Weights of a small transformer language model.
Size: width 256, vocabulary 8192, 18.4M parameters.
Each number is 128 + 32 x the weight over its row's rms, rounded and kept within 0 to 255. Layers, rows and columns count from 0. The size above them is the row's rms in percent of the matrix's.

# layer 6 MLP up, 1024x256, rms 0.0792, rows 280-332, columns 0-63
size [128 100  95 101 100 102  90  95 100  94  94 104 106  98 109  93 104 105  99  86  98  95 111  99 103 109  94 102 108 113  94  85 102  96 111 104 107 100 115 100  93  84 106  97 105  98  91 101 108  82 110 103 104]
[[119 134 115 103 157 172 141 135 112 154 130 119 137 141 138 167  81 127 121  84  97  65 140 114 111 186 115 142 141 114  70 178 140 145 140 105  86 107 131 147 159 158 105 148 208  49 148 143 143 149 139 141 124 108 139 168 179 142 146 115 159 164 116 114]
 [100 116 149  73 152 134 101  98 131 102  65 119  77 131 141  40 128 142  91 106 139 121 115 118 112 106 103 138  83  67 129 202 107 153 145 130  93  97  96 150 101 140 132  68 146 127 168 162 123 115  78  79  92 167 154 118 154  71 112 115 117 107  87 155]
 [130 134 164 167 176 116 135 146  87  77 108 108  77  79 136 160 143 124 167 111 149 185  96  99 114 148 170 137 169 124  33 107 175 161  70 124 147 164 143 220  88  93 179 164  80 110 120 186  93 179 134 116  86 103 117  84  66 127 102 117 156 160 152 145]
 [135 113 135 115 145  89  96  91 148 190 136 117 119 115  96 133 115 159 152 155 175 123 161 100 116  41 106  55 141 156 168 101 162  76 112 145 160 149 176 118 147 132 109 101 129 150 131 144 114  85  97 141 112 120 176 137 156 108  88  99 139 120  93 104]
 [121 150 131 130 138 150 120 191  98  88 116 124 141 124 125  76 123 145 152  99 113 183 175 135  94 139 121 119 119 169 135 157 112 120 107 129 136  90 144  76 101 116 162 103  96 147 110 159 183 126  60 166 172 144 133 123 124 142  73 101  96 131 137 121]
 [133 115 139 118 150 107 103 123 140 158 104 121 128  92 166 196 108  80 192 149 168 122 160 125 122  99 126 157 113 121  30 101 160 111 173 126 136 172 144 140 106 100 102  52 138 166  57 201  80 159 151 111 103  99 127 126  81 154 203 156 119 163  82 128]
 [114 139 186 152 134  77 163 128 120 176  82 163 137 150 107 140 109 126 161 189 176 124  85  76 131 156 136 155 143  52 170 119 115 166 193 141 183  78 157 146  93 154 190 131 150 108 190 213  86 150  82  77 133  85 135 138 100 111 158 104 171 193 107 159]
 [105 120  93  99 144 116 141 104  93 107 107 125 107 121 138 120 133  95 240  51 106 137  80 157 149 157  87 136 117 131 118 115 161 158 146 120 131 102 114  94 106 174 121 128 107 106 119 184 141 193 149 145 182 136  92 105 105 118 180  98 120 164 136 180]
 [151 146 139 137 123 113 129 155 130 147 169 110 105 121 140 108 166 183 134  75 104 113 103 133 160 137 134 114 148 151 165 148 114 141 107 126  92 131 184 105 161 112 184  60 192 144  92  98 131 140 158 118 108 128 184 159 140 113 109  36 114 118 188 124]
 [134 115 120  72 165 166  97  97  89  93 123 120 117 188 222 190 103 133 124  97 133 116  96 147 106 118 120 160 145 163 106 134 168 105 173 182 133 166 161 142  89 126 118 159 145 114  96  78 109 108 186 103  45 121 109 155  93 165 112 120 155 107 135 113]
 [135  85 121  81 166 128  90 159 131  77 107 130 186 152 131 136 148 141 189 142 130 131 149 128 158 147 118  83 105 128 161 107 109 146 129 114 135 117 120 170 131 109 150  90  64 147 201  88 111 180 143 106 113 114 126 140 126 118 138 122 108 143  89 100]
 [120 117 114 127 133 166 112 106 121 135 135  82 184 139  89 177 102  63  96  72  51 146  76 107  67  75 116 178 115 176 182 178  65 149 101 107  95 117 117 130 169 129 115 144 170 150 163 152 139 128  61 149 143 100 152 154 165 118 171 179 110 150 138 119]
 [115  98 121 163 103 118 146 138 108 131  71 161 141 119 105  87 114  83 136 139 124 135  19 102 137 171 119 110  91 131 137 155  92  97 190 147 177 160 156 131 133 139 140 148 129  69 164 203  75 119 128 112 131 131 147 113 135 139 121 110 106 149 127 126]
 [ 96  92  87 128 142 202 107 102 103 191 135 177  60 143 112 120  59 124 166 119 117 103 177 188 174 154 112 157 117 136 156 120  50 109 135 139 131 113 140  96 122 109 166 133  57 114 125 107 123 105  95 133 150 163 125  85 100 152 102 156  88 149 122 103]
 [127 185 101 105 134 183 158 149 145 160  97 134 161 154 103 115 159 115  61  97 123 106  83 116 186 108 137  88 140 128 110 140 106 167 119 150 161 118 179 130 169 111  71 122 117 109 192 105 132 150 114 165 209 105 125 187 142 115 137 147 122  83 129 125]
 [107 114 130 159 142 123  98 122  93 147 125 126  56 133 171 152 104 109 146 116 149 105 155  72 158 186 169 110 134  91 143 115 157 111 118 163 127 173 153 123 161 117  97 103  93 117 118  99  99  91 104 106 104 161 139 155 169 167  66 154 149 130 155 147]
 [123 148 161 125 154 164 112 143 160 200 140 128 127 123 130 132 152 154 186 113 148 116 134  35 185 164 148 175 131 142  92 135 131 158 122 175 119 131 119  96 124 143 147 145  91  63 106  60  15  97 145 168 109 102 178 131  86 145 118  97 165 152 134 121]
 [115 100 166 167 126 163 195 169  95 102 110 128 140 177 163  93 151 132 128 142 101 144 142  86 143 121 115 116 144 185 135 151 105 129 108  91 181 139 114 141  91  93  82 124 109  61 170 163  86 132 138 119 138  77 178 161 134 106 124  68  88  98  91  60]
 [134 111 140 180 144 144 105 179 149 138  91 158 182 149 103 102  85  92 119  81  71 142 137 145 133  65 126 179 110 151 122 139  92 172 140 109  64 142 121 169 186 138 104  91 121 130 142  84 156 151 135 132 139 128 112 144  39 142 165 140 156 125 133 146]
 [157 109  68 156 155 124 200 106 118  44 166 148 121 135 134 141 114 117 103 130  91 125 139 143 137 170 146 105 119 134 109 143 168 111 109 115 143  64 107  85  91 110 144 141 133 134 107 160 144 183 121 166  75 137 207 141 111 102  73 100 112 147 130 191]
 [123 107 124 107 110 139 134 144 148 134  88 109 118 179 172  68  92 142 105 125 154 130 116 153 128 150 108 137 114 120 138 158 130 159  65 189 150 155 102 185 101 117 158 157 137 133  61  70 144 102 154 167 153 155 162  75 173 125 152 131 165 121 126 173]
 [135  86 133 158 131 128 159 134 136  94 149 157 154  74 105 126 104 157 103 174 146 127  79 128 121 140 100  98 149 150 125 127 149 106  45 109 128 173 108  76 137  89 158 169  76 120 217  93 128 125 132 139 140 127 189 175 114  81 165 110 132  82 177 119]
 [135 170 130  93  82 115 136 139 220  99 167 158  93  93  84 145 105 155 152 117 103 139  56 136 130  88 123 152 119 140 139 149 102  89 132 112 136 142 110 174  81 145 147 111 122 149  51 142 144 190 106 106 128 139 131  99 165 112 171 183 139 161 141  84]
 [ 84 163 156 134 166 166 125 111 158 135 152 117 121 132 137 105 184 184 112 127 136 114 157  64 127 163 144 131 164 152 175  82  64 135 155 129 173 143 145 159 140  83 137 120 136  89 137  84 103 132 117 125  63 133 117  84  81 154  88 172  82 118 114  62]
 [131 128 137 154 134 177 120 184 168 117 164  94 176 150 117 135 117 128 173 248 125 158 131 148 125 157 137 155 170 126 170 110 135 118 139 117 161  48 111 111 129  82 194 125 108 185 104  98  66  64  95 165 122 162 100 113  77  85 125 137 130  94 158 131]
 [ 93 139 146 117  73 104  81 132 117 192 119  95 137 150  97 142 127  76  86 105  85 108 145 141 162 110  80 128  99  74  75 135 109 128 190 118 140 155 102  97 154 158 125  86 102 116 106 126 176  90  80 158 159 104 116 129 137 109  82  53 101 139  93 146]
 [158 159 183 156 141 133 109 123 114 165 174  91 117 141 172  98 146 162 168 127 157 137  82 112 201  79 189 185  87 173 129  81 116 110 128 130 155 103 177 142 179 101 115 108  80 161 111 109 155 166 166 129 110 127 128 137 115 211  59 151 134 178 158  99]
 [165 132 175 157 185 148 153 151 166 124 152 145 110  83 127 140 144 187 111 127  83 136 104 109 149 156 110 120  89 126 104  52 118 164  55 166 113 123 106 137 145 129 135  93 162 131 147 146  92 174  92  96 161 120 161 179 149 130  75  84 157 142 178 144]
 [119 136 122 118 127 108  95 100 174 143 176 134 154  85 191 137 103 149 135 135 141 145 161 141  98 142 182 108 144 145 153 121 108  86 194 125 155 125 102  98  87 107 189 136 147 153 164 160  84 119 158 153  98 131 131 106  83 151 115 142 134 210 138 155]
 [113 167 156 131  97 166 165 177 119 141 157 158  93  80 121 150 155 162 105 173 141 150 131 203 121 138 104  96 129 117 154 180 182  98  96 144 137 165  88 129 165  77 110 129 120 168  55  84 136  86 115 139 172  63 128 130 184  93 147 150  71 129 121  92]
 [129 131 129  89 113  89 172 197 119 103 156 102  98 157 129 115  96 137 174 104 140 147 151 170  97 122 117 119 124  71  98 138 120 101 169 116 101 141 137  87 225 197  93  97 196 149 104 116 131 155 161 130  92 173 157 158  94 128 139 119  96 179 162  93]
 [139  79  81 140 133 199 161 150 145  79 118 147 152  99  48 105 154  71 109 183  69 193  80 124 136 156 135 179 118 119 119  87 123 111 102 141 142 154 104 118 137 149 111 155  77 194 150 129 127 148  97 119 118 157 145 138 171  78 117 151 153 112 122 157]
 [ 98  74 140  83 101  86 126  78 156 160  71 155 110 173 153 137  72 151 123 153 148  99 120 150 156 111  94 107 107  81 138 111 157 170  95 136 156 170 133 124 163 139 146 147  77 107  80 125 132 110  97 208 137  99 135 138 143 170  89 114 149 143 138 132]
 [125 210 118 168 158 111 140 197  64 140 142 140 125 113 144 125 121 108 150 195  68  73 114 136 199 169 145 107 191  85 142 132 137 103 126 161  47 133 116 151 155 160 113 117 157 155 170 148 117 123 116 160 111 102 129 148  83 148  71 108 153 161 134 115]
 [133 145 162 163 153 101 106 102 159 169 124 134 161 117 164 106 110  86 115 162 102 182 128 121  93 125 133 110  57 162 148  83 181  99 156  96 132 164 117 144 119 126  71  83 122  97 148 177 145 160  79 130  78 134 122 161 139 142 163 128  90 141 175  72]
 [104 197 110  99 189 130 168 128 128 163 106 141 138 136 160 180 123 114 143 148 125 166 137 120 133 132 110 120  99 135 158 117 164 110 155 113  91 129 128 107  79 115 112  86 157 125 161  90  81  90 136  99 125 162 105 140 125 122 130 109 119 153 133 136]
 [108 126 115 143 103 140 147 134 150 171  71 122 132 116 195 129 132 125 157 119 178 110 115 115 126 128 152 171 147 141 145 164 112  82  58 119  88 194 155 154 161 125 111 108  94 104 144  76 148 166 112 147 169 133 103 195  42 126 133 164 151 189 127 110]
 [169  72  92 106 101 171 120  72 110  89 175 127 130 116 125 124 115 106 168 167  81 110 122 150 131 125  99  91 100 170  66  98 143 117 123 183 167  80 106 172 209 137 138 182 138 139 109 121 131 192 102 125 136 146 125 110 116 103 111 118  99 174 143 132]
 [ 83 145  99 142 134  94 173 185 151 124  84 134 103 174 105 151 183 165 139 145 162  63  92 196 204  71  70 144 133  67 109  75 108 118  96 141  75  85 127 127 183  98 130 149  93 154 126 122  61 104 119  89 170  94 127 111  92  88 157 185 163 117 106 123]
 [155 116  99 150 157 107 127 135 120 117 147 103 125 144 101 158 102 130 176 112 130  72  77 138 130 160 157 137 143 144 132  84 159 127 142 175 104  90 104 160  92 154 119 103 186 169 143 128  99  95 157 113 159 180  87  87 115 126 145 122 125 170 181 140]
 [ 95 146  55 128 129 140 150 135  97 117 111 190  75 109 126 152 124 142  90 101  90 156 127  70  80 143 102 131 174 136 166 112 132 142 122 150 113 172  71 136  96 120 101 118 111  82 125 172 168 196 110 123 128  82 170 136 117 145 208 205 159 143 135 173]
 [112 138  47 119 219 138 138 143 129 113  80  90 158 112 100 117 109 166 132 148 146 126 110 104 120 166 188 129 183 165 135 124  55 155 169 145  99 150 121  96  82  98  68 102 116 169 119 134 114 146 167 126 123 183 115  90 126 113 167 157  98 173 154 142]
 [ 95 110 131 124 147 103  88  79 107 151 146 134 119  91 190 135 134 187 143 128  93 162 128 166 106  88 130 104 183 143 161 123 105 149 119 106 108 138 136  89 201  63 152 108  26 100 141 126 103 172 126 127 143 109 210 170 177  68 164 110 136 156 116 177]
 [135 141 140 106 120 193  78 114 108  99  83  82 108 161 143 145 123 106 156 112 151 124 141 181 130 129 148 162  92 150  95 153 173  98 185 117 121 114  67 116 145  98 126 117  64 134 120 129 121  83 111 160 144 125 131 127 106 175 149 120 138 135 156 139]
 [148 129 120 149 102 141 160 168 102 127 100 139 116 130 121 131 151 126 190 153  88 112 163 122 151  75 107 145 142 166  96 212 155 114 137 136  84 119 190 189 133 150 140 153 142  88 122  92  79 144  87 107 160  82 131 169 121 158 152 115  72 124  94 147]
 [220 123 161  86 148 153 157 145  95 155 143 166 119 138 115 103  97  96  85 137 145 138  80 117  85 165 104 100 134 142 141 148  63 122  79  67 145  85  90 117 142 113 142 136 143 115 172 121 133 132 123 129 152 121 179 119 130 140 151 109 110  75 116 117]
 [141  52 152 147  94 135 148 141 153 111 138 114  97 163 153 106 142 163 163 132 109 129 100 133 132 119  67  93 152 161 124 159 151  82 153 113 142 161 143 135 136 149 173 124 127  90  86 113 124 184 204  63 143 120 144 145 121  27 183  98  67  96 118 142]
 [ 92 115 112 123 117 144 112 130 141 129  89 110 130 125 114 159 114 166 102 116 139  99  94  86 128 108 118 114 122 114  93 152 148 153 151 178  79 137 104 138 133 150 104 125 121 126 141 108 117 123  88 129 204 140 189 139 132 110 112 111 131 164  92 117]
 [116  97 122 129  98 139  94 124  96 158 126 138 138 111  74  96 153 125  79 158 150 116 117 155 121 114 100 100  96 119  94 129 127  35 175 107 165 181 137  99 118  92 114 139  91 126 152  99 124 124 105 132 148 154 154  82  93 144 136  96  99 180 155 105]
 [141 177 174  96 152 124 128 162 148 150 124 103 143 116 127 167 131 189 185 141 156  62 118 177 119 187 109  87  56 155  73 142 142 164 145  79 120 212 134 113 121  46 100 100 118 196 148 194 106 106  84  98 156 154 145 188 136 126 173 155  90 104 162 125]
 [135 173  98 136 141 103 174 153 124 127 174 134  87 179 162  90 152  45 129 103 109 101 143 122 156  48 161 148 128 111 187 104 144 123 123 189 100 160  79 135 106 109  82  96 107 167 135 133 159 110 167 115 125  75 145 105 170 171 150 112  89 148 156 173]
 [169  79 146 169 143 129 149 201 144  86  67 147 158 135  65  85 150 118 117 139 137 150 117 198  94 111 154 115 194 191 159 106 149 120 117 129 155 129  77 129  93 102  97 155 130 115 193  80 159  85 153 127 144 150 168  59  94 140 124  76 149 142 128 143]
 [106  87 134 130 125 125 114 132 107 153 161 157 106 147 132  79 178 136  88  77 127 145 101 102  56 120 161 144 135 139 132 123 116 124 140  68 122 107 118  76 135 120 163 147 157 125 140  57 116  31 111 185 161 122 141  95  67 130 117  82 143  82 127 147]]
# layer 6 MLP down (transposed), 1024x256, rms 0.0785, rows 280-331, columns 0-63
size [124 101  97 111 101 109  97  95  91 106  91 104 104 112 108  97 100 100  99  90 102  93  99 107  98 103  94  95 102 118  89  90  97 103 104 103 109  90 115 102  97  93 114  95 102  98  95  96 108  88 105 103]
[[ 74 104 147 131 110  91 112 123  57  90 116 137  74  82 123 159 179 122 154 159 132 137 103  69 144 145 141 109 157 110 139 133 114 142  94 146 141 141 126 132 146  95 103  94  77 143 128 128 112 133 121 120 129 108 123 132 134  83 162 123 109 136 168 162]
 [160 134  72 153  78 153 107 129 137 174 213 136  85 100 129 205 152 154 209 139 145 124 140 156 143 119 175  94 140 162 120  80 117 117  94 131  99 135 140 153 164 126 134 125 121 121 130 121 104 119 140 151 132 114  93 137 184 157 131 134 126 129 170  57]
 [ 79 159 114  76 120 117 134 117 148 146 115 159 175 161  85  92 164 160 108 154 145 132  89  92 124 140 124 100 128 154 155 130 115 124 190 121 130 102 137  66 107 181  44 115 155 114 121 107 124 108 125 186 155 150 154 148 181 113 195 175 104  90 100 110]
 [ 57 143 144 126 125  53 186 111 101 152 179 151 145 123 185 140 105 155 127 167  93 167 121  64 123 126  99 129  69 117 125 116 203 169 155 159 142  96 112 151 132  73 101 119 175 100 129 142 153 167 102 128 131 121 113  69 111 119  91 115 108 125 100  77]
 [139 159  49 137 191 165 160 119 139 111 161 132 111 143 134 157 140 178  90 194 157 118  83  88 166 108 107 178 107 107 116 118 113  84 174 150 161 134 111 141 123 131  65 101  93 110 187 117 104 132 145 121  90  66 167 131 133  86 140 160 196 121 159  78]
 [201  98 109 156 149 188 158 134 154 103 179 110 128 123 145 130 103 127  94 151 105 157 107 150 143 125 121 133 138 118 124 177 154 145 110 198 133 110  80  88 138 150 120 110 116 124  83 119 136 110  72 138 131 129  93 162 213 178 110 179 120 124 129  98]
 [108 116 149  94 143 152 117  81  94  41 127 130 165 128 198 156 181  77  89 104  84 122 102 124 103 131 135 107 123 114 143 109 132 110 143 142 133 140 148 128 172 144  72 152 133 127  88  55 151 140 177 148 100 145 162 144 188 105 100 102 117 123  74  79]
 [139 132 181 147 139 122 140 161 130 191 187  89 187 138 141 113 152  96  93 194 108  98 171 104 139 103 138 120 162 129 100  78 109  32  91 110 144 106 163 145 163 115 116 159 116 122 143 126  88  82 138 121 100  87 116 129 184 163 112 120  95 143 151  86]
 [126 139 165 201 188 104 158 101  95 161  81 158 182 171 136 204 100 115 125 151 122 115 160 113 103 147 114 109 119 111 122 155  97 109 136 168 115 121 135 150 101 137 119 129 153 167 181 120 137  13 112 187 134 135 117 103 167 107 154 200 145  94 115  93]
 [119 120  90 126 112 116 198 136 190 203  85 122 126 136 136 112 145 136 111  95 137 130 184 162 112 139 151 116 119 147 118 104 102 153 119 159 147  98 134 141  91 104  96  91 121 124 194 171 125 124 107 135  96  93 123 123 107 113 146 151 192 108  72 144]
 [ 89 153 148 155 154 182 145 124 139 174 102 155 138  98 156  53  73 145 114 115 124 113 139 119 126 133 104 111 145 128  94 100 137 127 144 124  72  87 105 105  74  89 114 117 121 154  44 175 129 142 137  87 150 130 138 120 143 135  88 126 108 114 143 139]
 [153 127 158 193  55 100 140 179 191 111 156 149 103 167 133  80 213 186 167 139 153 125  98 103 125 159 159  83 116 106 108  92  60  57 198 154 198 130 125 112  83 128 110  80 115 107 102  77 127 137 170 138 104  78 101  86 138 120 130 120 122 134 106 156]
 [ 59 160 160  78 144 144 111  95 154 123 156  87 147 137 137 190 150 137 134  92  80  56 160 151 136  93 148 139 120 117 117 176 166 172 116 148  97 106 116 106 145 144  95  90 164 161 119  59 186  74  96 159 142 121  91 173 103 114  77 135 168 147  83 109]
 [137 132 173 161  84  88  98 157 131 105 138  35 160 105 159 130 228 130  98 155  89 112 126 130 109 120 161 126 138 169  80  80 123 156 104 133 102 128 140 182 164 164 124 128 209 137 150 107 125 179 121 152 150  73 129 130 190 120 168  82 200 102 152 115]
 [153  65 166 146 171  97 118  84 117 121 210 195 152 115 147 138 109  82 117 183 109 169 167  61 127 171 178 175 131 149 150 183 174 103 150 108 126 110 108 130 101 139  95 166 172 139 139 167 106 186  91 124  96 148 116 132 149 149 112  42 149 117 111 131]
 [127 115 155 127 100 169 134 150 176 166 182 181 189 107  73 124 192  97 129 146 119 165 128 185 123 142  89 143 161 118 145 119  95 150 198  77 140 102 124 183 148  84 154 158 187  82 137 207 125 171 134 116 148  96 106  86  91  51 193  74 124 149 101 129]
 [153 143 108 150 109  70 138 109 118 128 100 202 147  97 102 110 139 142  74 139 109 141 129 177 107  88 130  88 166 158 188 143 119  95  74  74 140 132 131 154 137 161 119  73 127 138 140 179 185 154 180 162 133 141 125 149 180 104  72  83 153 186 134 127]
 [141 147  99 121 117 151 120 108 192 167 117  74  93 137 153 142  77 127 157 116 151  81 149 174 107 109 124 180 138  81 124 154 139  88 100 122  79 134 112 117 126 139 181  99 117 141 133  92 107 106 103 180 102 130 160  91  65 135 124 145 124 152 139 157]
 [134 136 100 105 136 106 118 119 209 148 120 117 129 173 182 135 191 131 123 120 115 104 140  88 160 189 129 105 142  41 158 161 178  87 124 141 120 100 118 108  91  86 134 159 147 117  85 107 112 133 171 152 104 137 120 145 154 150 140 147 106 128 138 127]
 [113 127 111 178 125  88  77 179  90 142 134 178  90  64 145  79 177 165 101 141 132 145 136 130 142  76  86 216 122 103 166  87  90 139 132 131 119 154 189 204 151 101 168 131 109 149 160 154 140 135 129  81 108 135  95 190 135 130 131 158  70 101 110  58]
 [ 82 176 122 145 133 134 121 148  92 103 146 122 139 109 121 142 186 173 168 123 147 105 101  69 119  90 166 104 158 138 100 140 145 122 146 128 146 148 109  64  89 135 157  89 130  63 141 192 158 148 131 128 127 115 107 172 101 104 155 133  71 154 129  76]
 [120 128 180 133 137  63 109 123  86 153 126  98  95 113 120 123 121 140 168 109  88 182 122 105 142 166 179 112 165  74 104 163  86 154 146 116 168 154 124 139 107  94 131 175 101 101  84 157  82 125 149 122 109 146  76  97 153 113 112 143  74  98  28 188]
 [ 83 113 114 122 121 132 108 104 113 156  70 136 156 187 148 112 145 112 129 106 131 123 110 139 109 125 107 185 135 186 147 100 152 131 117 160 116 119 115 113 123 135 117 119 142  99 151 105 130  10 124 179 108  97 143 195 102 116 132  86 127 100 143 170]
 [144  79 178 169 111 149 134 134 155 113 143 158 151 126 117  99 115 112 119 109 102 196  82 156 108 151 143  74 111  69 103 112 128 126 115 163 161 150  83 157  85  44 101 120 133 141 144 177 142  99 154  73 190  96 176 127 152 158 143  95 146 148 155 170]
 [114 101  93 119 146  76 149 106 129 140 109 187  79 130  96  80 109 146 115  52 126  81  97 167 186 118 112 122  98  84 114 160 155 139  99 179 149 138 131 118 110 173  75  92 164 131 149 167 167 164 168 105 133 177 154 171 166 162  69 134 164 131  32 119]
 [121 130  77 171 141 141 178 185 147 100  56 170 116 112 164 173 151 148 164 155 161 147 127 163  85 174 202 122 120 158 197  98 107 118  90 174  86 117 131 141  76 113 146 166 122 126 138 123 119 153 161 126 151 103 125 137 127 185 172 211 137 128 132  96]
 [112  90 120  88 120 129 174 153  69 133  99 129 156 105 109 119 150 135 124  88 180 101 141 127 120 147 121 145 166 147 115  86 188 146 104 153 140 126 140 150 134 165  86 112 171  88 158  87 102 141 159 173 151 142 104 158 143 159  92 110 179 113 193  99]
 [ 98 169 120 119  69 117  91  83 136 138 157  87 129 160 140 146 129 132 162 109 206 126  95 126  68 142 148 142 169 159 156 132 134 115 148  95 133 118 166 132 115 123 150 116  89 141 140  76 142  74 148 154  99 149 110 127 100 143 167 121 129  84  73 119]
 [111 100 139 160 173 170 135 202 124 147 128 125 104 182  63 163 128 128 119 177 105 113 107 174 115 112  45  87 139 125 136 147 144 175  86 111 134 118 144  99 163 187  59  71  81  86 143 121 219 112 132  94 148  90 145 158 165 124 136  85 141  72  75  83]
 [162 101 127 121 127 195  94  83 132 102 169 128 149 122 137 121 165 108  71  86 165 147 166 153  98 125  50 168 174 137 128 134 153 137 211 128 141 109 136 108 152 101 123 114 111 119 137  94  73 128 140 142 194 179 117 182 167 154 117 116 115 133  71 146]
 [119 125 194 140 192 124  95 125 126 131 143 126 117 194 122 155 216 143 143  61 124  93 155 109 116  95 133 100 109 130 127  90 196 186  67 136 101 127 117 119 111 164  94 147  34 147 170 118 138 133 117 155 135  66  40 107 204 128  90 148  99 119  82 156]
 [123  89 126 130 120 147 130 139 104 134  90 132 103 133 188 119 169  73  52  94 187  88 173 119 115 117 126  97 143 133 129 193  75 133 103 117  84 109 127 135 107 114 156  96 124 100  69 135 102  56 142 147 126  98 103 146 136 182 155 113 133 120  87 122]
 [146 171 146 176 101 140 112 155  95 147 199 106 148  86  86 139 117 109 145 135 118 204 161  45 108 171 176 129 141 127 104 141 130 110 160  94  87 132 108 131 126 113  53 141 150 101 142 161 127 124 119 108 110 154 112 182  90 122 113 106 116 113 176 142]
 [105  95 111 110 145 132  92 128 171  95 157 177 151 146 181 162 120 127 122  83 108 139 177 175  71 116  99 126  84 120 180 102 149 116 136 107 128 108 136 119 142 154  68 122 153 136 125 100 123 137 144 113 173 155 139  62 149 126 175 119 129 123 169 140]
 [149 132 127 130 143 135 107 127 115 133 166  66 124 103 102 189 150  87 128 156 112 151 148 156 161 148  96 159 216 158 135 147 130 145  91 134  87 140 113 173 173 115 146 153 179 146  84  87 177 130 158  84 164 147 115 132 139 148 100 111 103 132 166 157]
 [139  56 128 147  56  88  86 126 181 119 111 132 165 120 143 148 110 122 145 155 177 159  95 154  97 121 123 105 141 102 161 138 153 155 133  53 166 129 162 172 142  90 122 127 121 120 146 159 119 179 123 175 115  82 105  69 119 131 150  87 103 102 132 131]
 [113 125 193 147  81 177  78  97  94 102 157 146 138 168 116 114 175 120 115 173 143 104 143 137  81 115 107 129 104 208 148  97 210  97  86 126 112 122 140 166 136 165 112 132 175 176 119 138 127  95 111 121 181 112 153 111 122 124 119  76  79 137  95 112]
 [ 88 193 136 151 157  69 125 168 146 168 111 123 102 135 136 128 108 165 101 140 132 104 142 154 119 135 146 130 131 105 187 123 119 128 131  46 155 165 151  72 111 152 118  74 129  88 104  86 166  75 155 134 150 155 142 111 117 129 101 101  64 113 118 126]
 [129 152 102 123 120 146 133 161 110 151 118 111 142 127 135 144 141 107 133 114 108 157 170 165  73 175 154 116 127 117 132 162 132 127 116 167  83 153 163 168  75  96 118 133 162 106 107 104 166 117 181 144  89 193  29 108 130 147 118 130 151 159 138 155]
 [ 81 163 142 137 143 162 111 106 120 175 108 128  90 115 154 131 183  69 130 138 129 116 126 156 174  92  84 136 133  98 167 127  64 172 143  88 136 167 162 101 145 133 145 186  65  68 163  97  82 163  77  80  80 129 107 138 107 141 101  73  65 113  95  97]
 [170  53 152 145 156 146 141  71 109 134 165 120 132 138 139  86 150 183  66 147 147 197 111 166 133 129 110 185  92  93 178 108 104 142 129 134 148 117 127 122 133  71 139 149 163 157  91 114 157 149 168  93 124  90 138  74 162  84 107 108 110  98 127 129]
 [164  73 159 135 105 154 117  95 174  99 139 108  85  63 135 150 102 135 108 181 118  69 121 120 108 132  64 120 151 105 106 110 159  83  96 101 164 152  64 163 120 112 169 162 109 146 120 183 105 153 140 144 144 102 109 176 108 122  84  97 157 113 115 150]
 [183 128 152 111 125 182 125 141  84 116 134 103 126  97 163 116 141  89 162 111 121 145 138 147  86 137 133  73 109 135 197 126 114  92 136 101 110 109  83 161 100 116 165 131 175 131  91 100 135 107 108 142 173 134 123 164 122 100 220 131 104 143 120 122]
 [145 110 164 132 131 125 122 126 176 123 122 121 174 128  80 154 160 100 112 129 137 152  59 100 135 118  99 102 161 106 106 120  99 145 116 142 133 162 150 138 116 132 122 136 100 159 187 159 155 168 165 125 144 128 134  89 165 104  83 112 116 117 105 115]
 [132 173 108 133 142 116 103 110  87 133  97 106 175 136 143 155 140 100  63 129 147 140 156 148 131 135 185 159 121 130  93 115 129 164 150 154 162 177 134  89 144 159 168  96  78 167 110  98 117 161 148 169  74 113 118 139 184 152 128 127 208 154 196 102]
 [104 131 137 168 103 157 125 116  76 148 130 145 125 173 204 112  94 179  73 131 125 126 143  72 176  72 153 117 175 179 155  95 116 141  86 137  69 128 183 112 109 108 102 138 137 126 109 143  78  86 103 104 148  98 142 114 145 142  57 111 113 110 152 121]
 [ 98 177 134  94 132 157 178  76 148 127 153 136 138 138 136 120 120  75 204 133 143 208 106 135 145 129 208  65  76 122 152 108 153 117  89 136 123 124 145 109 133 117  95 180  30 102 136 119 126 149 123  78 144 126 118 116 145 119  70 181 136 137  74 129]
 [149 114 138 182 119 117  98 132  74 165 183 131 108 133 125 113 146  74 146 136  78 139 158 180 133 116 140 121 144 156 140 173 145 129  50  98 202 102 143 101 163 116 141 156 144 146 116 120 127 136 117 123  67 110  51 141  85 200 181 147 139 123 170 158]
 [145 146 114  94  97 135 133 128 138  87 105  65 139 108 160 145 191 150 163 103  85 118 142 167  74 101 109 117 143 148 162 125 123 154  63 157 128 143 159 158 149 163 180 164 149 120 124 133 120 128 153 105 107 154  81 157  92 131 105 105 147 110 157 159]
 [155 104 136 166  99 149 103  90 156 169  97 137 163  76 169  92 125  92 104 129 153 135 139 125 168 152 108 139 134  56 206 143 177  88 172 180 138  94 149 130 181 122 184  83 143 108  95  93 162 110 181  87 119  86  60 136 168 152  78 138 120 177  42 124]
 [101 118 124 102 155 147 114 140 138 110 116 153 232 126 105 138 128 176 149 178  86 161 147 119 108 190 109 152 132  99 128 127 118 108  54  70 133  82 122 139 134 120 132 139 170 113 134 158  87  81  81 102 118 225 133 141 119 100  90 148  81 117 114  89]
 [122 125 115 102 144 144 102 118  93 172 156 124 119 113 135 146 148 124  87 205 129 124 100 106 111  97  99 187  89  88 126 145 133 114 108 112 112  72 180  65 119 114 121  89 106 144 110 123  63 166 127 108 154 108 127 132 123 139 131 133 154 115 182 160]]